Weights of a small transformer language model: gated attention.
Each number is 128 + 24 x the weight over its row's rms, rounded and kept within 0 to 255. Layers, rows and columns count from 0. Numbers have three digits each. The size before them is the row's rms in percent of the matrix's.

# layer 5 MLP up, 2560x640, rms 0.0381, rows 281-335, columns 256-383
094:129142152143137095128128111120132161136193141095152113149128160153132130117129156126149127135116163130130092121094133142099165135124136153155149171106084082116121134129097092116115150151077124129114138093144121178120155094146139146144168088131119119158123093130164129127118103090144139137122126103157116110116122157117140153113103138105088123141146144170134107103164141111116157149113
101:154146115105190166064107130138139162109133111138095126169106152138118076163127120140143127153099088078088173119167126122137127144181158172130128150087116108149090147107107131095115109100152154124108138134118127135127140114122117192149182124132093093078178111097139163103134118144145125143105086118102094085152158165155143115138120139149115137134123128125183095125137095133129136147137
098:150153147125155154101076123117140136153122112129181142115106130131136109098092091148145135067112117099122135086099108150101153078139140102096124148104145130170148091092131157138158110157146065141129108136104153122100132167091094073139147134131152112083128173148135088128126136122100128103106116120097128122162103168120141151156130152160131129118159142111154122120138154152142150141143
099:130175174128154103092149162127103163107129128140173096129105157107121116107133153147107093129096136132115146125123159137146156123138173140191099139147087131123133099139164100153122144117086130147108169119120142159126126122132158103123135120162109093143095118122142150148109143121119139104119150147105126169137120183115172083178143124145101128138085168154105141137142133143107090137117
101:127081076105137126153165117136151128110160108101158171152130123109077109156127144110136113113136126171135167118083137133086143076128173101118138121134138119142133138121116136122174158144133121130156127131142127115146106101114098105130101178139139162111164148159135161130093103130166143105152144143142135121164130161168108101114088085101143108135133103117055130117093152143149142140130
113:112115141122131142110126108104102115161114136174149103133137141165137141130095096156156105073125154154131093129139125129143151116113111115129136152109099142182133154088131168137111122138128089129142103159142148135121146170154114113145102080154101144102152186106133116134136143143086117133114120126079111075167117147107153125072155118123106085128112140148166122045145090100153075117130
092:133104112128131153148114107137106134113174104117136145136139138113130124113098101134120128097117110126102124140093200128139109119194126127093172170136155125157127085110132129124179151102107110110134076120139112136131120117104131125116143156103136080110101128129159123086147116154161118140155110157117126082089130112103147126164128137106133145131148113096185137125102164101133141139102
099:125146106148122137113109119101143126120113155087114158129099128105127115138108133108142119161134098118126134122115103134078112106139141111105088110144131101166135157122121131122147136135117132093211182147144128130117138114096104144161149100111130119115128129119128125081128129196145125102127116149158131121118093129117130161167113166110119126146152128145108133132132092133098110145142
099:104152134134124116154139156181116150133182146113147135109122114140118117127152093119168170159150134107119169065095179124154115116159110141149102123111159077141148090112110074131129136109129097134179142139105088161102137098125144122154125094121128141130128089147154132137153121147148150101148158128149122150098170123150143141158123155126157131114151144122116098173101158143119124136131
107:115113171125164116156094127156075107122125136099117090159150135172078113173162118112119103082166148102154114125140138123138125112129137122144107108148180142117150077091145115113143163136151100130127139095146131138165091118144127130114068122147160127100091132150150137130124150150148146111105117144087107096160167151127164140182127115117123146115131153111116156119160088134136145133086
113:124119091143116144146137105123142128109158122113150120173167088152128112149128111151181160127115111105134143138115119155120136118123114058148133155147106146152119150098121112143106197154129072087119115115109144149161127126150165135135146163127070134116119110145127095143092102112160164106118139140105127161157154125126143131142182164118085102140144118099131131141129156131103129116103
110:091135122112118100094169160138121132112145134116132156167179080113104146149141122139162125134149164115101134101136148131143115109115129127164154130069091160101144102148155130106145159139139115160110135124127121122099131103106145114132164108164145103065135140140104145127111088179144092170182143109066128125176137126113154123169105122112159114134126087152155124163118092085085112147089
088:166138114167128120080131138139131097131146150132164129115113150127139163110108090158117133089129110123112128119124177153126124134124094066142087095136187130145114113122122149149141129128170135153120118093150133069163140113146120094142134139111176112122109104144155153105156165133129130143160107165149120116127119134147152173142141099170150102142157133107146141106136119114124114109147
099:136139126124140108156123185119118058162116078155139122116108094148124100113124140165161099129108143051102119129092094112144143129114125135187163121111126124144107129101081104120114134147092116131120138153156118115128066102088142121108139167138118124084122094168141140107132120152124171154144110159144111062135145159158149140126173104131129174100114130167127113133153112148112125141090
102:169155177122139113131121151150121119089155123125107103118150096102086108139124108112132106094114163114142103129125125147163139114124106110139141103133123116132149117132140112120128142111137092151120134088106126128088081114105136140078138096148098158150137110116122139109125145122128143125101117105098135095110172151143131167120095103157100160106111139146119130119102109194175081115101
107:103181134159168087123107141140146111122174154087126083147150171103112122141154149122143120111102136107130122112135169119135133096137125144110105156152126138132130133118114129107170112135143129098142118120093130147144105101132147118139141097173129104123096095169157126163093132149120122123127116160133099166125116130164174131187156139200111144115098156145107128146119105162106125135163
099:086135144146132147153148136166129155149112103099144093110101162155147147153119132129148138128141170148151144110125135126155172124140104085139107121135114101116114123154125102106168112118121153121146108103153152113142119132156139074141097168177132145150194139156165110197133134140159122150135126114113078133095119102115176156145108142160162140135079131100137129096117064113130130090129
098:152156140129125121114111132141141123126125131116119138103155099152098111132125168114169145113114163102116152136088160136154124111156110152110110139125111136107108161104112131121122133131109135132156092115123134124149142120106106122120128126105137124149088103108164126129162128153127099110140109086125112104111121109176129138156145120154148104135096158082115125116105137158140137137168
096:106129106133122127152141125100071170136149156093117104149102111095054154158139102143146115131144127111135131155141130101108111115091129138144124131118130078138117131158107164142141115149135129131137192120148172133110129102090151155176164110122112140131144170115147158124106150152119126116158115157084151113140119091158111111132152108106116111127143134103094132105130129172112122126124
098:182108134132122112125126151134125123113145118093145118112092144110115128136136114142184111109131104137084108135140157117139149106124160156084126082082093103107113093130129120141149125155124123144130113108086147139119118130152128086143130088122121135123123138117117090140112131131122137122115123146150098123153171131188180127096152141166165108126154143133120158097140129122088139158188
099:095117140155118153138073127153139088150144133118168140104112147130138156162128088122152129118151160126087144128136150125143123135171128135114129126133106127146106096108117149121160096100139116141103118137133143169143098129150110083152196182166118106118124127130193127168167142124130160137104124128141152111124185149156118175134074139134098155142134096152111127133119096163153168157093
103:112093160126220072156125127152153114103121162122160118137043126165128140119129131101116099144142162126121102081149168142123134114160097167124082123092146137115135161145129111106132122141127132155137115149158131135145144145122089128143120116135103094132106133209131085146136165145166155128109110128111102098118136165146111127123118154136131139087132152124118100083105128096157106165114
099:119104140114115139113167141124119099117146133128079151153138147121086127166131123124141115122117107093089116111067121112128101130103152110142108114096129168180116115098117089157163113106165139134138133101123101120100116089141142121147117119130123102046131156173141106172133110120148149108138128118099147122139139161162150146107163153133124112111133110161126138132150128131149160072142
100:079168087136110093168125135117116114127129128146113068120144106114127096096105102162133147126143115139154159145107119144153124079136137161169156138140125143165148132157113119138118180115148127110152127107148109163152158133145159105141100067151165133116092102143128118151052070136135063134113088100142145155102115108126109113098118114177163074147139178130120121159118135152113114120137
091:134115106146150124157135134087151145088141112098120107106152092103138139137156130185156105123120152131095150123110196133113138102146105151107135161167097104155114093165111109094113122108096129167169161127134135098118145151125124113131166133158108131087109118132132149093151132163141103077109089123098057135119153149120134119090159147158099100122144134105134148156091093126081133118140
099:123116124160138141125112130128107138132100138120160118176150105153117106104131149120139141129119125121133099166117118101128125081162104074128136156153161132119141117165120137131130142079140072099157147132154134120127065122114104103139115133161121161140132171105153133145122111122116115138139106140105093143150169140148088120100163160164104087138107098166164157161120149138177086112156
093:149128105122117165178114152091131113161187143140139110128111135082123117127131167108114133127109086143149128145102135110131143105161129114100148124068132154126135134136112137128156128122097124074144154113159134165097123095118103130143114102142132089125116104136102126141114117141111169108171111153115133112137120161140130101128132103085145088120138149122152104103112112140126113135106
100:138114118133128139129103170104081152120117161103115147140125092129108125146077117143140094134138147135134121110104133162111137108091129076100115135158152125115142101137137134124097118124108138124146126136157130125146139079115148134136122110191134084136173166156143091158110116132156095121116107121139125104129120150094112114090097127206115078150123095106159121154124118139103117143097
102:164135117108143143143148118147107114131124132157126137095123137139165122122127125135136146160151159118134120136103127081153148098134127136181143093097150123129118134137167133140138083143132133128135134133122162136121107119100139111103148166138116145146108142115147105121113123167119124119113204129113103103149148143132130098125125114142144110151116140157167142139135145134157149105138
100:122115094081134089110149048116100102140157081124156153119147106087080141107114120139119099129166178158110122109105144159120137143133120161120115110093142128145150100139129120101147146109092120124154112137146102117156090127122137150176129136125144091118151123114122120128129139126154150120163158129113120138151107136193098133136106130121121136128128142168109134164183150129126141093122
121:126089103087146119115123137104089147084102117113082095133150133107116111147148119142148111098122119128153145123133154116130141086135130172106137100120132111186140143113149158100179173130094093112117103122102101061101157138130140134124140119148176133105108164143122166129163129167114094169087133118101129110124152118168119117102113109149109088117112128133081157135117125118136106144170
110:134119149134120124130130167125108117128128156155099100128151110116147127169130150128127106097146181098140148134123158094102123063101147124109117090151106100122111125102151103154116103101112080115133058117155098067175121110130144131125134123118164125071103113088116140132064097131145112145202119161149153140142174117148143170124100155136148146135129120131144158125116091122121136105138
095:143096079145132139123137118134112145146158119100131126162155115116143095140154103141141071106125101156111126128110134136125122101169116136181148161123140120147137187188117156100106129087127109129102124083163132118119143073126139085082120094131139074123113117137152094133137133153171151146124163127140116059159155113113125142151148108107132128099135162135139136154122119139138097131109
096:183150132165189156135124131139131080130099129159126096087103094114132133120123068157149120137161109135147091129117122099119119105191113095120083155110157117152127147112148129137102121131150113125171138124101153132136149133123108158074123179138138125123141143181122114146147166134089098086153136125104125074093193146092086177113159156105112136154102128148104129150106135155147155101150
096:115104137131132155137127138118068132083156115110144138092100111143105149162104124112091143144097196106133132162099119123125073097139114144117083145148170127148125119132122158118178127166119150079164108122091105113125152124117084111112136148114118127116140122153109126110087107105146134094120151126148153126114144114155095127111105131116120122159102135137099154125148100132140133082121
103:188109143121175181127123158148123119128099110121123119104089135144147112115120125126132142126105110148133109107082149084153137130134087100148146095120110159121094108142149115104184114099109113105152159142121095114100130141117127099107132145141116148118165102118160112131143122117087146139129137104130097100131128168135132133106131128129082176132118111158112138132123140119142119122088
098:163139115154163154133114148126106122149141158125139117125170136131162067122149096129130100138104158114124115114129144042138134094176114106102125138105133141119147095125118066127099124149108116074124145100152124136166132141130075152162163131170141128090131155120099148097119128122100079123150118121162117114130155144173123131103115123159133129135161160159131135116139113165165122128125
098:182056087162137141140115120154139105157154159113159129079101144089121118173117117097154129133144123108106137138137127136155144112146150086105110166114101114131124127119152112133096125149131123129105098099127151107149100106151142127142149114145115155134090120115135129124098097135095097121093113116144131071106089070141144129070123154192122152124149123117117087118138137108077131152136
107:083121136116130182135125144133146112126108109100098162147139147116139152148138164126144118170136109128157090076127168136094117098095120111091131096112158134121131115152153111080189145112105160116143114153138116160110176133138141121131124155153112173122179134112105073122155073164103124130148094118133129143089169131166132120152114105117122126105150120142105175175132195089118127106104
095:114117093122169125123115120125141098141129121105142166113102129177113145147123142122203097136100100133076179107059118158125112116074108134183059134151165114143175148106134140151146142131133137141155118131127145101138136131156158089141124101130132142143135095155116140154110152116136180141127129137109092134130143143164123111153118147130114157127149145113143131102151159112153132119147
093:134124150140122118092172135146114124108172140123106156115088134093131152123122109161142111102112161119129142112095171091158120106133166123123139160078128091118107103089113151183123121134153104117146118177147113157110139148083121130154168140146139132124117113111124157133098101122123118132148139106150063107128113131169093128128134110138149099150177127162157144169153137128137166147134
106:133115160148134074150169163133121118085143100138154121090083118129120159151191132112133075117112144091136138093112151097107150141135116141124112133123182088124118135156122121075131152121130148141133149135169148115140124129121146139133130118162165129125122164141141156120113112150122114110094158096120115131163160129142117164105113121134155171101120128158124152121081127109143114159129
096:088159122125101160183143122120150138115125186158111088143117129193093103124142148156120100159113149139140130148109109138117111110189113165138123168142128130158148113155117183159164088137098129141128138111161157160149125173132130125134140132154137097109155108168123125094145126124125152103146128130106129122084121126127111137119137135147115156114110152140101173132146115120106108110157
101:131125143107162175139124127146106070155131121132123153091159139116128119110155138105137113122060143134139134146113139137159153110105111129135145119169157137130141138148161123089145138110115103127131099114126157131141128107145147157177141097135100137143134145124136150119098128126163176145114073093115156092131169132123145132180119144181130151112128066121114110136076116139144128112126
092:145136152141162159107112179123118162110108166147139152092166119094138104171144127138152075080101103100136136123132131140132145108146113111129122112121117147112139137140133150185133146092134132156150138103164110148137164115142106130113174115121117130142135128101156102088110127142074098157142141126126170111131164097127092201137088129151131111128182133102120112151083131128154152133158
089:169108140140126121116141138148131112088179129083109109109129118089115065104096130113122144137144139116125120165101120133136094108103146187135128116118151167117129135158136144142112123119136100126139085124138140118125093163140123157141117095133113122082071118133090105092114132166104091127110157111124148137122130130140097119139148146155166129110136134123095111154168156184093107143135
099:129107107157143136158095152088102137146106150095147134159138081163150156121174137080168124102151093160095159175138137114158139109196087114148131164128123061131177058095144126177148117133149129117113134110174095131135126134082153103107090154164133155146129126134130145110093137133100122116103157138132123077112135134177102111177099120109180115097158107131141172102128124148110106133123
105:111110100120181135151097102099134135069182120123136137100125085109126155150152123180123113123151161105089148097128160140133144112169149140088116096124148076120125132104120123123180137094100114120147121137145145103097129122112091140150168133150136141142086092135144136109139074146163110110128110108125103144111198158125137188142109153137082125128125085136139133114088134136132106128138
105:114117159139164101152111126160110132120143142104123148154153123145075184178096120108129138126144123142137128078121184154116121129101118121162112144095124158105156109181139143086112127103060088109143099152140152144126137133115156075148141072143154124155188156158158128141123137126120121136162150154072082110108154147129161082113115135094106113144105143119106155123143122116197139133138
096:105139109113108124161136123146094114155151133106091146121081144163106119151129084136113095133125190089147090138166097144164134118160142131145130121077101127118126128103147094128160128116181120092149105096089072153149131101159116134147099088144085114111141125122156103156112136131146117123127130098074137130126109163117155124144119182133149155137160133119134120176132077109173134153085
099:177114094129150125141165129158108120107129130103068131101170110092130141110104141107151118093131130137147097113129108164105122090129160111110144102095134176136150119122148116118154142107126122133125103111150145158132074132091126122094162115168117112147137089132093122128072117125135125108122136159102139154110174141134154135129137159091146127099184127143162155110116105118097087163125
104:133106113128124095084110139131136111118169122167049123115142108152115126123122134147130083132134168101164133133126141135113118130137136155121164147080131123120104100090152096114119115174137087101113139106118101144121120087139132131176124114128143100064128133116125148093090115156088089131153128106123156132085116125127150118118148099147114143138152155148148156147164100103133104131146
095:120126114148157127106124104105120131119097099131109107116114112156104148173108100119134140091119149122147137088124131105147122121138101139119108139112099149143122130099102140167095118180125140145128088142132113100164109143149116097121117155122145087103112141128146073150159125138108079138129117128188108065102124131138115145093157138161120119122161124154143123124099146097112176165137
096:113159125170130109102155142082148129125120157170135125091145147175113132124113138120123137121114110099097109148130157119106107151163140133091126094113146114159114093113123145118137139123123123126114106104100096132093102087128149149145156090110126122079159128160105102118133094132121105130130118111127143093157108150124144109142125079098146136148115148145081123125111125132133164103122
097:126131122095154160174100109113136142106161137127109148116109145135115099155155132122130121114141169134121132139100105088132129096164147123103133116104132106112144153156118167101116074094127122135171161140111141149155174103120113133133110106107159130104142149161093085123145139127170156109146122142128133104124139173097138129130078132137132126076189107108142103130180144097145107121151
# layer 5 MLP down (transposed), 2560x640, rms 0.0331, rows 281-334, columns 256-383
094:121146149111122117144095146089171127126108124101127121162141125141116143142116149135127126130139115121121156122112145170111061163103118133154109147116096105133146113164127086108163144100132125086180138183138097167136121157124128105119134111101106113130108139125095105158161132115119116168127121141093128122149153130157096154167130116107147130185156158128120142098067111143100114098108
101:132111150136150126119145114103114191110136096165143150107146122141116141092099158138134083141144133096132083181162110150147133146142106128090095117168107132153159114119135136120126122208109124138103129147112163111112127142089141117093174151159130129138149137144118080130142116113130143166131106149152139168131150184194124087122094142130099091075119128139127163135116127129118158142107
101:111149120156132118136134141169151144132168122141112161101121107134102152125160132164113152167130102135150114161117121144085128120126123145120150171118154151142161134134081126143148118148165126096113121104124145150118113118149085102115115160130086166150134174153120159099138157136128118121120162141158158092095119126147119160139140153147111104127109123113134101125123129104096124119145
098:097143111109191109138128110102113122107089132139103129104130158136105143078160075104109115128147134146122138113161145101146135175114111140120073142143151138119149126137145134124096109128142121121124153107113123146110115090147167098078090113130116139121126083133139110137148167123102142175112164122156091147144114095116104108218107082130148146149087151098113166128154090169185118169117
100:104129128117124094117129100167139118102131163096117116139117102130084135090104169169152111092149138118104138120137143130129170127125146111111106190138155114145122152119133082156122132122135119099137136126080129113139091123142120113093117112147128145111147108126176126133121110123139136125095147120133130151128119100128108118133112150157159148162140153077118062122127147139130141144086
107:103089142159099111141116121132149140090116136128087155067121111128124138125116168143074134178140186102132135126136117116122116130110118135131147132125136098115111114185149111125170120106099085152111135140100101162070078145175158137136159136148112115136124145113108128129169125164126149137142106145118155141122163133125137138140185164124095103165110137099136089140112101161104118175106
091:097138091147081121117068125096102122167125133138152089105170104147098134110097114091121156181098136090102140124161101129121126135125153150120116088145156098145151148089154159083113135084158172129082097134097110137099164114116118125117147200117133117122137139130113111169087153147110143144115123151130109133147114089104153097120092116163129134140166141153138101170119112164143145095147
101:137153127108113114089140074103139111112138116142137110079105133123141113109132105118132125125133094134123133137113102096092104097138184092141147101113108131139122126126130129113166124144130124150128142097157109097134134126134083124106111121109126095121110111137106148082135163131148156151150104128149121115114147093138132145136156102148139116112139171123156090148099131111120171101098
097:145095147128147119118142123131108084113109161136150112105163112146154103137156131136124150105120098123139138130098139160117123117119119083123121141121119147175108127127149121096113140154116171148112072155116118145110099128108112153087127131133104113111165103162091128063141147111117108135137137136116135152104131164106136097116140111138110132130135130142127139158130110155147153112145
111:137110150141128095131129114144144135108121107142125123140153116109110109104154128141141133117114154159123150135107149117156185104127131098110087141118139134148142106162112106115127124162116117152120134151129125092156128151179077123134101111139110105136120118114141144149137151096134156133093142129135110100072128111144139115108137121142129124096108126130111201124129112135123148132112
108:113133141121133135156126112134123140127128121132076167109149158176108127102152131097112180142139160138117146124147123138106127119134142161155146141134129139100124153113162141139077145138128130171109116151059140142146113109167118117147130164163086130127121166129128106108104105099157132130120107155133098139119147139157181164162177095160108100206106081121108156118129094110092124118126
111:132122120175155136108127139156130160126134126153119124139104102140139131117149120124104121146154114154152123186147189137109112142130096141135158124144168128115132110116155123130146135128134157179081134135067144131097120130112163139095155157107100129133154125119131144133138141181103166138094132108096169153147147166127087107096099147151098116101150102133136093151135135168151080138149
095:155123096150151130084101140122153163071152102125138108119092121112124152143130120114135118124134165174127132123142130117146156158124140095140150128142143157132125112120089109189138164110141115169072113125120156118098079122149130189093126152138125126136156084124080118098101119130170142142172124131148124162141118142082136075119139122147147077126121133137121165092109147149084154152124
098:130107113160161125133108127129109133140157125129122148142140125110159149131134135054148140155161130151162127099089135155120123183114109130133121129063138129117130120110083143163148144121150137141120140081101115136136165142135152169155177165100169126092102124132156104145096168158188132144169135138135189119080106152149139138166099110160155128143151171125120119101116107163122147087128
103:136086113144118162101131143124128146117117119120133111082104121135133147074154110104107158108148129131145107091102179108150150124127121149128153158135078156100121081140103142113129118155134145126121122093125126126103181107198091140119133135183144109109129091125138114139123144120100117113160120125078113139126110118182120152148142125076150145142128118099128144158103127123125178127136
106:154124095146138123122132149143147121126140122126142117120129103143109147105131158116133169140106103143122125130161106146150109144108121158155144099124163100112137144129134118146162095145125153126121082111143110168063113110137168129119151155092104097104109129139139135131113121120080171162167162143172123189120098095132111153188169179125145184117122140118114107125113128159106154110124
100:135127160129135136138116125119120135171115118131076138129147161108128109145116115112164137102132117100145100105115100112095122166125141139190159147129135129101115142134125140137138143129159130165123158119113142103139122103151158116149176132136138117164189133154165116117092100161126138152135118121155134117152112117165081113125108149123126135128139104123154158142095075100157124124097
099:165151129120118126152160158160123118124138164156124140131124127118105103092149159144140171087114121123156095140109127135145157129110132120117102115128087095123151149119129134069145125113129124174136124102140143113125139114158131111147144096120134166168155082116088154131080133128164152170123087143126133142110139152133130114178100152146129088149149163139156136117172142182139115129171
102:112110142135104142110080136061120128196119118096132149135108129074147150108115135106128148167136137106154139104114147110114163141119134141121122127089125152100094119131138148123120116122114117159131142127122141143138100125131133152111158118129135155130180147118139097129146127141139085158135139171101112164098139129125125106137093109113082110094165153107158028117118137140112129133128
102:161075118123115108145130128107097105104136160153110118119110108104090130150137118098161103126123111129129161118183079107168126121106175131149140131173143118116124128129104129112128120164130111093124097125111086126130152116161135089117076107123084147118123112129073119179127142108134159106110086102124124119129182150149130116098130131166138145137172114143158222122128136134120129085113
097:140159106159083121127146085119094116137116127119113142123169137142124131112112099143118144089145162117168124138175122145108115120097148062103151116178103160132142149152124129141142151167114112113121114134122121117100171159104123147099092116135130147099084130064126105105101107117133120138141165154120124152139121149167144084121133097139121104108160115129125107123158178149149108105137
107:129136137123134127083128087074163140169126104127209203140107148153114138114157120111131104125142115116154118102161117144129134145139105104137142116167110112124117172127079184117159120116137187190112135110123081142093105118142121129114130138059131113153125136111093146171126110117118157095130096155149124130137141138108147146138127113126125123162139126098088208125123112171117120124143
098:103113172115155113105093129086146110126150129131156119122148163149131122167151090147129150131107114133142100134149126125115084098100115142138088135100139168141130126121121112151120111121123134097139116105148140123113124141147134101106125133101141087130143145156151080108132173093154141105111117107127117170152134130130129116114115129141175146134137103168084093175152143154162121107105
100:115180147140110127135114141173102118138123119113119147132166141109106132116130155151074105130082164133136154076167141117117112142147165117141110142091098136111091112124160151130110095124131168148074146142087138144106155120117128148097118141154136110128140156091154097155150112139101089158180165145131139161134149118148155176112109156124119105161181138174154080140109172120141108128112
096:122110135146123134133145155101128128124112155135124108150107134183132116129160144106135120148172139121166146150121096138151108144116118137144127127083113108122089126129130177109108121117146089098129107115148131123104138144104128111120109151119118158096154098111114142155096158120125144095112144131121129120147108124093146105165110145134093126170134109133116065138125126097141107176126
104:148116123141141139138120156147154149098116105090073111129171121110133135152122096124128129143098173117134120141106137124116149141145100170093156169101123120136138086164137118073148136112151096078125141134113139131105147124148124124144123121168115114085101140149109132134179149125135112098158148120118092152131131117133157081086154152125170153116145132123138160161101109101151123110166
096:143133150158138113099076155108139122169135128146096112077096139103112133111131100128117110131131084074181117125154134101159128123137105129092135104139130139176170139105123148123114127144116153123112125134097091169163120126111184106113133161077114122128070130117130133114075140093124134126134126104147145134114113101135152093130136143075138101119096114171105101141114073130125130102135
105:188145148120113141144164100138106155103113132121114114158123118093132163109112124124133174111122113109143106111153126126128133111122149119162130128161159153083126125127141114134116123148103134149175153130133123084117117127116150135178104122165159120146110138114147151100128137090142119158090091123117124081166097095128121156081179125077147106164110140101141179133113103101133163106119
102:124137116129094093121105091168124126116117105113100120148153101126093125133126142161142130130124130134123087089134176150137115113150150143122123110145117121126112162141129126121118176124117125140128150179157083117136158144104129125120133106135139115128147123148089099141137129119097188133144145142137112168115149115172144143135069118139126125165066108144109104062113150083110139123132
099:139102179124136136153130144097101104102105132129128107110112121112123137114174151140147135067099130128131115114151119125128126069165128058084105127162161134115105134129115140108138144091103140123139119171119151118119111120099116097162178143149097138130130119121176158104163155125112106143127118127125072138088113142169181138123110105157086175141130114167119167130092148116090167123136
112:111161108102099151162094137151134139152112116145114146115089154113104107146149129136115087132139147109152096131119112176151113120144165114070117159099168145151097094128129115092181142153105123103166108125098125085155130157145123135124146139165159101087083105086125121178189103142111118168166130114111135098074100108113124105120116094131176105129073112163139167105127109143112141110119
109:142133139130081135103122134109137154120079115108106186182127098139125110081133158150115151114117145130174106145106132132110153138118109152118161121122085112153140104113143144093096135182144130126147105144100149149109156146114128202160139166114132109141119160129135106138150132178145107125102145181125192096131142121154127146121132106110144093151071123142142097083122162154144124116148
104:148134151100145106118146099133112121122109153123128129112157128137111121103079130163114112099121169132123111126145132128127115139124125079144103141136140167157106098170145128102114123103124125136128125116111110118133112110132103128136142110116154128143133122104126110133134152120133123108123116122117133116127159115135146148147141144138132146141122133143135194209131138128153141111140
094:131124147142108143123124158125118153194120099141082142144097159116126121115110150088143150116128117133127115150147145152138152145139139112170123094116181120075100170129142132105158117111094109153102149149116155129097102101147122134138145114149176132112120129127140123106096140160137143156163118095109127173132102199094160126142136112137116127144126145092123135133107123146138114116137
098:154169148156125092084108175158105158119104131150151147132186110091159170111105128151129134111161118104134151123141136099129128128135122126150105131127179140147078131105164147135094138123123120115104120156135128113105183140133130138084117136125095127115147108172127096096133091076146079136122167099135161133142125130166107116126172158128142153127106131169116068111121127127109119131126
101:110158092135149140142081151150135147115122127163128097124140139129144187134173117082119105096118146134108123076138132150088154185102088138131127125179129179125113137144132105100160115137149192133190146101138147152144112136120133099157103137131116110107134095165140142099152132144152086093129152148137115159140120139133096149100143136113151142137145162141142157125136099164140119145189
097:141125136099132114128104114120115133081094146085139131163129153134123126093112161161078089154122122137091112139086136112116069122133141150115101114110133088150155124138113096111140144134166107111132131151137187136138093092111124150137127138109157129109108147135105122130108133111136124165078103161096113137106122127141164125087131125125127123109117103134132135128157116117108114113147
100:124132149115128113112105173098161131141168118164148128132084136113131129131145152150094130081121120139143113173165141124113144157117151103133088111119051101102144158129150092135129109164162098103143099133118121131142127190184133138130100146082128138130075147114131127157108111094097149133121127101120146135070136155089145194117141188109130165110166086111135062149181087106135124121134
103:148149130128116114103133171103132124103115104123130116104125123083119107130090092100155109091077145106109103157128111102115150115115118103161093101121152145123195156114153150090136117131091142105144150171154126110148111153126123118133161114141114141109099188135106103140155102155179176152149130135158098151125158131153106131149126127160136134110119125110159069150131139122111154131166
097:116130132136116091129105069108122143132112134128143111133123122141143092126112130107048105167108144130125120093145111160087125124113117169153154144128172108120106098115118137145135125105126138169177176106113123118108112126133136163140142114110119149103124137113115121143152120089140120077153128127081100136124148104107123126150138151076138105114084117093162150122102151152121110081177
097:141140107130178121180093110102110108095161119132118105139119141138149131081081106145116112113123142121125109133103105125071123133081128115120127090164156127149121141137118117124138101143139101165136154133132145125060151096097115097141077173143077153091109139128136141116093160156122143148128142125139118100102135128132127117076126128151128147099130107161109126115168144159143157167149
106:136124148121167132125123137132129151099136129099122082096124135105162121083075137102142126142160093150102120096132106114119146129122141122149164133127142102142133102107137157158162128179166134133179066168108074103114165132101149106138148141137065164155134121126159138080094137165134120098184126147112126141136145112120098128138149166127105112114147129115109128095128127141098136081133
091:132091111150127130120151115081106132161087104111130137149124126104119137146164125130133172129138105116131169118140129167097149112104133133113123105123107132112124153109145135101084140138134120170120132150167104108160096109135133156128139072134139125126114095118152184124086104124131162120120138151114131155168163143122126144111069107139079070150117125111084133124136140173152116148131
099:151122134115135132130088107140134057117178118140191138108135120115105111116137087143166126105128154130147102154111138120125135142092125127161137140146116139128123153118113140123128126161116154129128136146116113108103145137139153100161151106127081154126102112116138113147099138178085176131146076139153130172133111153129049132096146115086126098100126116114146101154109144103171115064146
096:132134147128142111181118097156116151158147108103124144103100154122154110060159148075111104114141133137118110139119075108142142139136100163107158120122158130153127086108098142164094136172136116131128151143144128148167119102139126109127113131133142140120114103126128111125126131170127178133114124109137120130111092185130165155137178148159112116116131129115128105127169138129113123121125
099:177118131114113121151136123134117168118172139107115149157120149139127121164126100107134147120142140133148087105129105144152112118114110103116142148095136111123134159138130128119138079116123110124127128094165142120128135130143113123137133132104131138188128128155107113081103109119150163099104137103130106132125125162121129123112115125131130130125131139147129224126115140153144094113115
100:112099123185060093178124099105150131131122103105129094155108081103164122164173112119100100136147127155077109143137117116162105162116146131146126069115169129132113125122108154143090116131134118082119146141126122155126131144096058150155154147120083128166105159113109134158128135121139120127122176086093126104161145131125137105174119076160169083107081170124097103127118127137132148112099
103:122108101105099098166113086124134122123116095109113121110132144115142106101134156178112129163162146150113169117140162128152136159111085154112166110147127118139109130141141131112126136125116149142131160128100140098118141116144140167152115147123142161134081113182110214090105096150114092149114132089157118154107133099117126076111086188099160113151146113130148064100098117157132127115141
105:111157125178130124077130129123138123145175150072120154151086148133150140107131117109126112174130126138108095110113144118142152114100142138121121102141155116124168101123084144107152120119127120137120139102163126139122155104168106170126147069108144126142158101134112176171135074118127130109145170169117111081147141091113113149127114117073079132109148148116134138128110130131141107114114
098:091152141101122102132137125115115138120132117128102111137168075126133108113135104108119114097140148128179105156162105120121127161176108128140107147134130115120181139191102170101145145115143112153132109099172100148114140099150123138119136146147147093180158132160136153096101108107187126160136163135111154083119129109151126101136129122131109129146113114137121152104086113042130108127101
099:130136151139119109146131094154144084157131142111100132155078152107140077153121129114152145120135143136140154162090129159146117158149146083135098170101067136102146146131104115113128109134116197108152168127098114159115115138136121116115117123166106122120126125139085174127133122118086140153139128135139117138105142135100123141185125156130110168108085105100096165113085149185166151090095
103:139121090136129143095108130065102135087109162080126094119120157110157107133113144071127140162137087091124128144153070119127140124132154108108149153154119137136154128152149139129122164121148177137127137193156117135123142165131175167122145131132080138143164103121109132132120178111123104136085124137123077162131077168099138126128108159124121109142091125166110165140102153111114112148152
095:145120156145103124126129057132110122169130159142108120141144138138131102115081141123116131124147131124099166156166164135139109212085155120110119152160111120169156140168108166108109099071148127116129177157165131116161101130123105115137126155069145116100105109097113106171139143117130133127133102147116116147153093156148196112145116091146114123130097105107139109125127142144117121148138
095:085149146112109153139113087107139165149160143102110123151134111146152090120114111102137126120083177146156105089131133138149128137145117122110123083146105088131143163109152122126130129143044110107131112160136138112135104146131142182082124108166137166126130108145122069107137128083112122145107151134126148149140126113135143149169152133155153131132137170164149091100128100171151124125118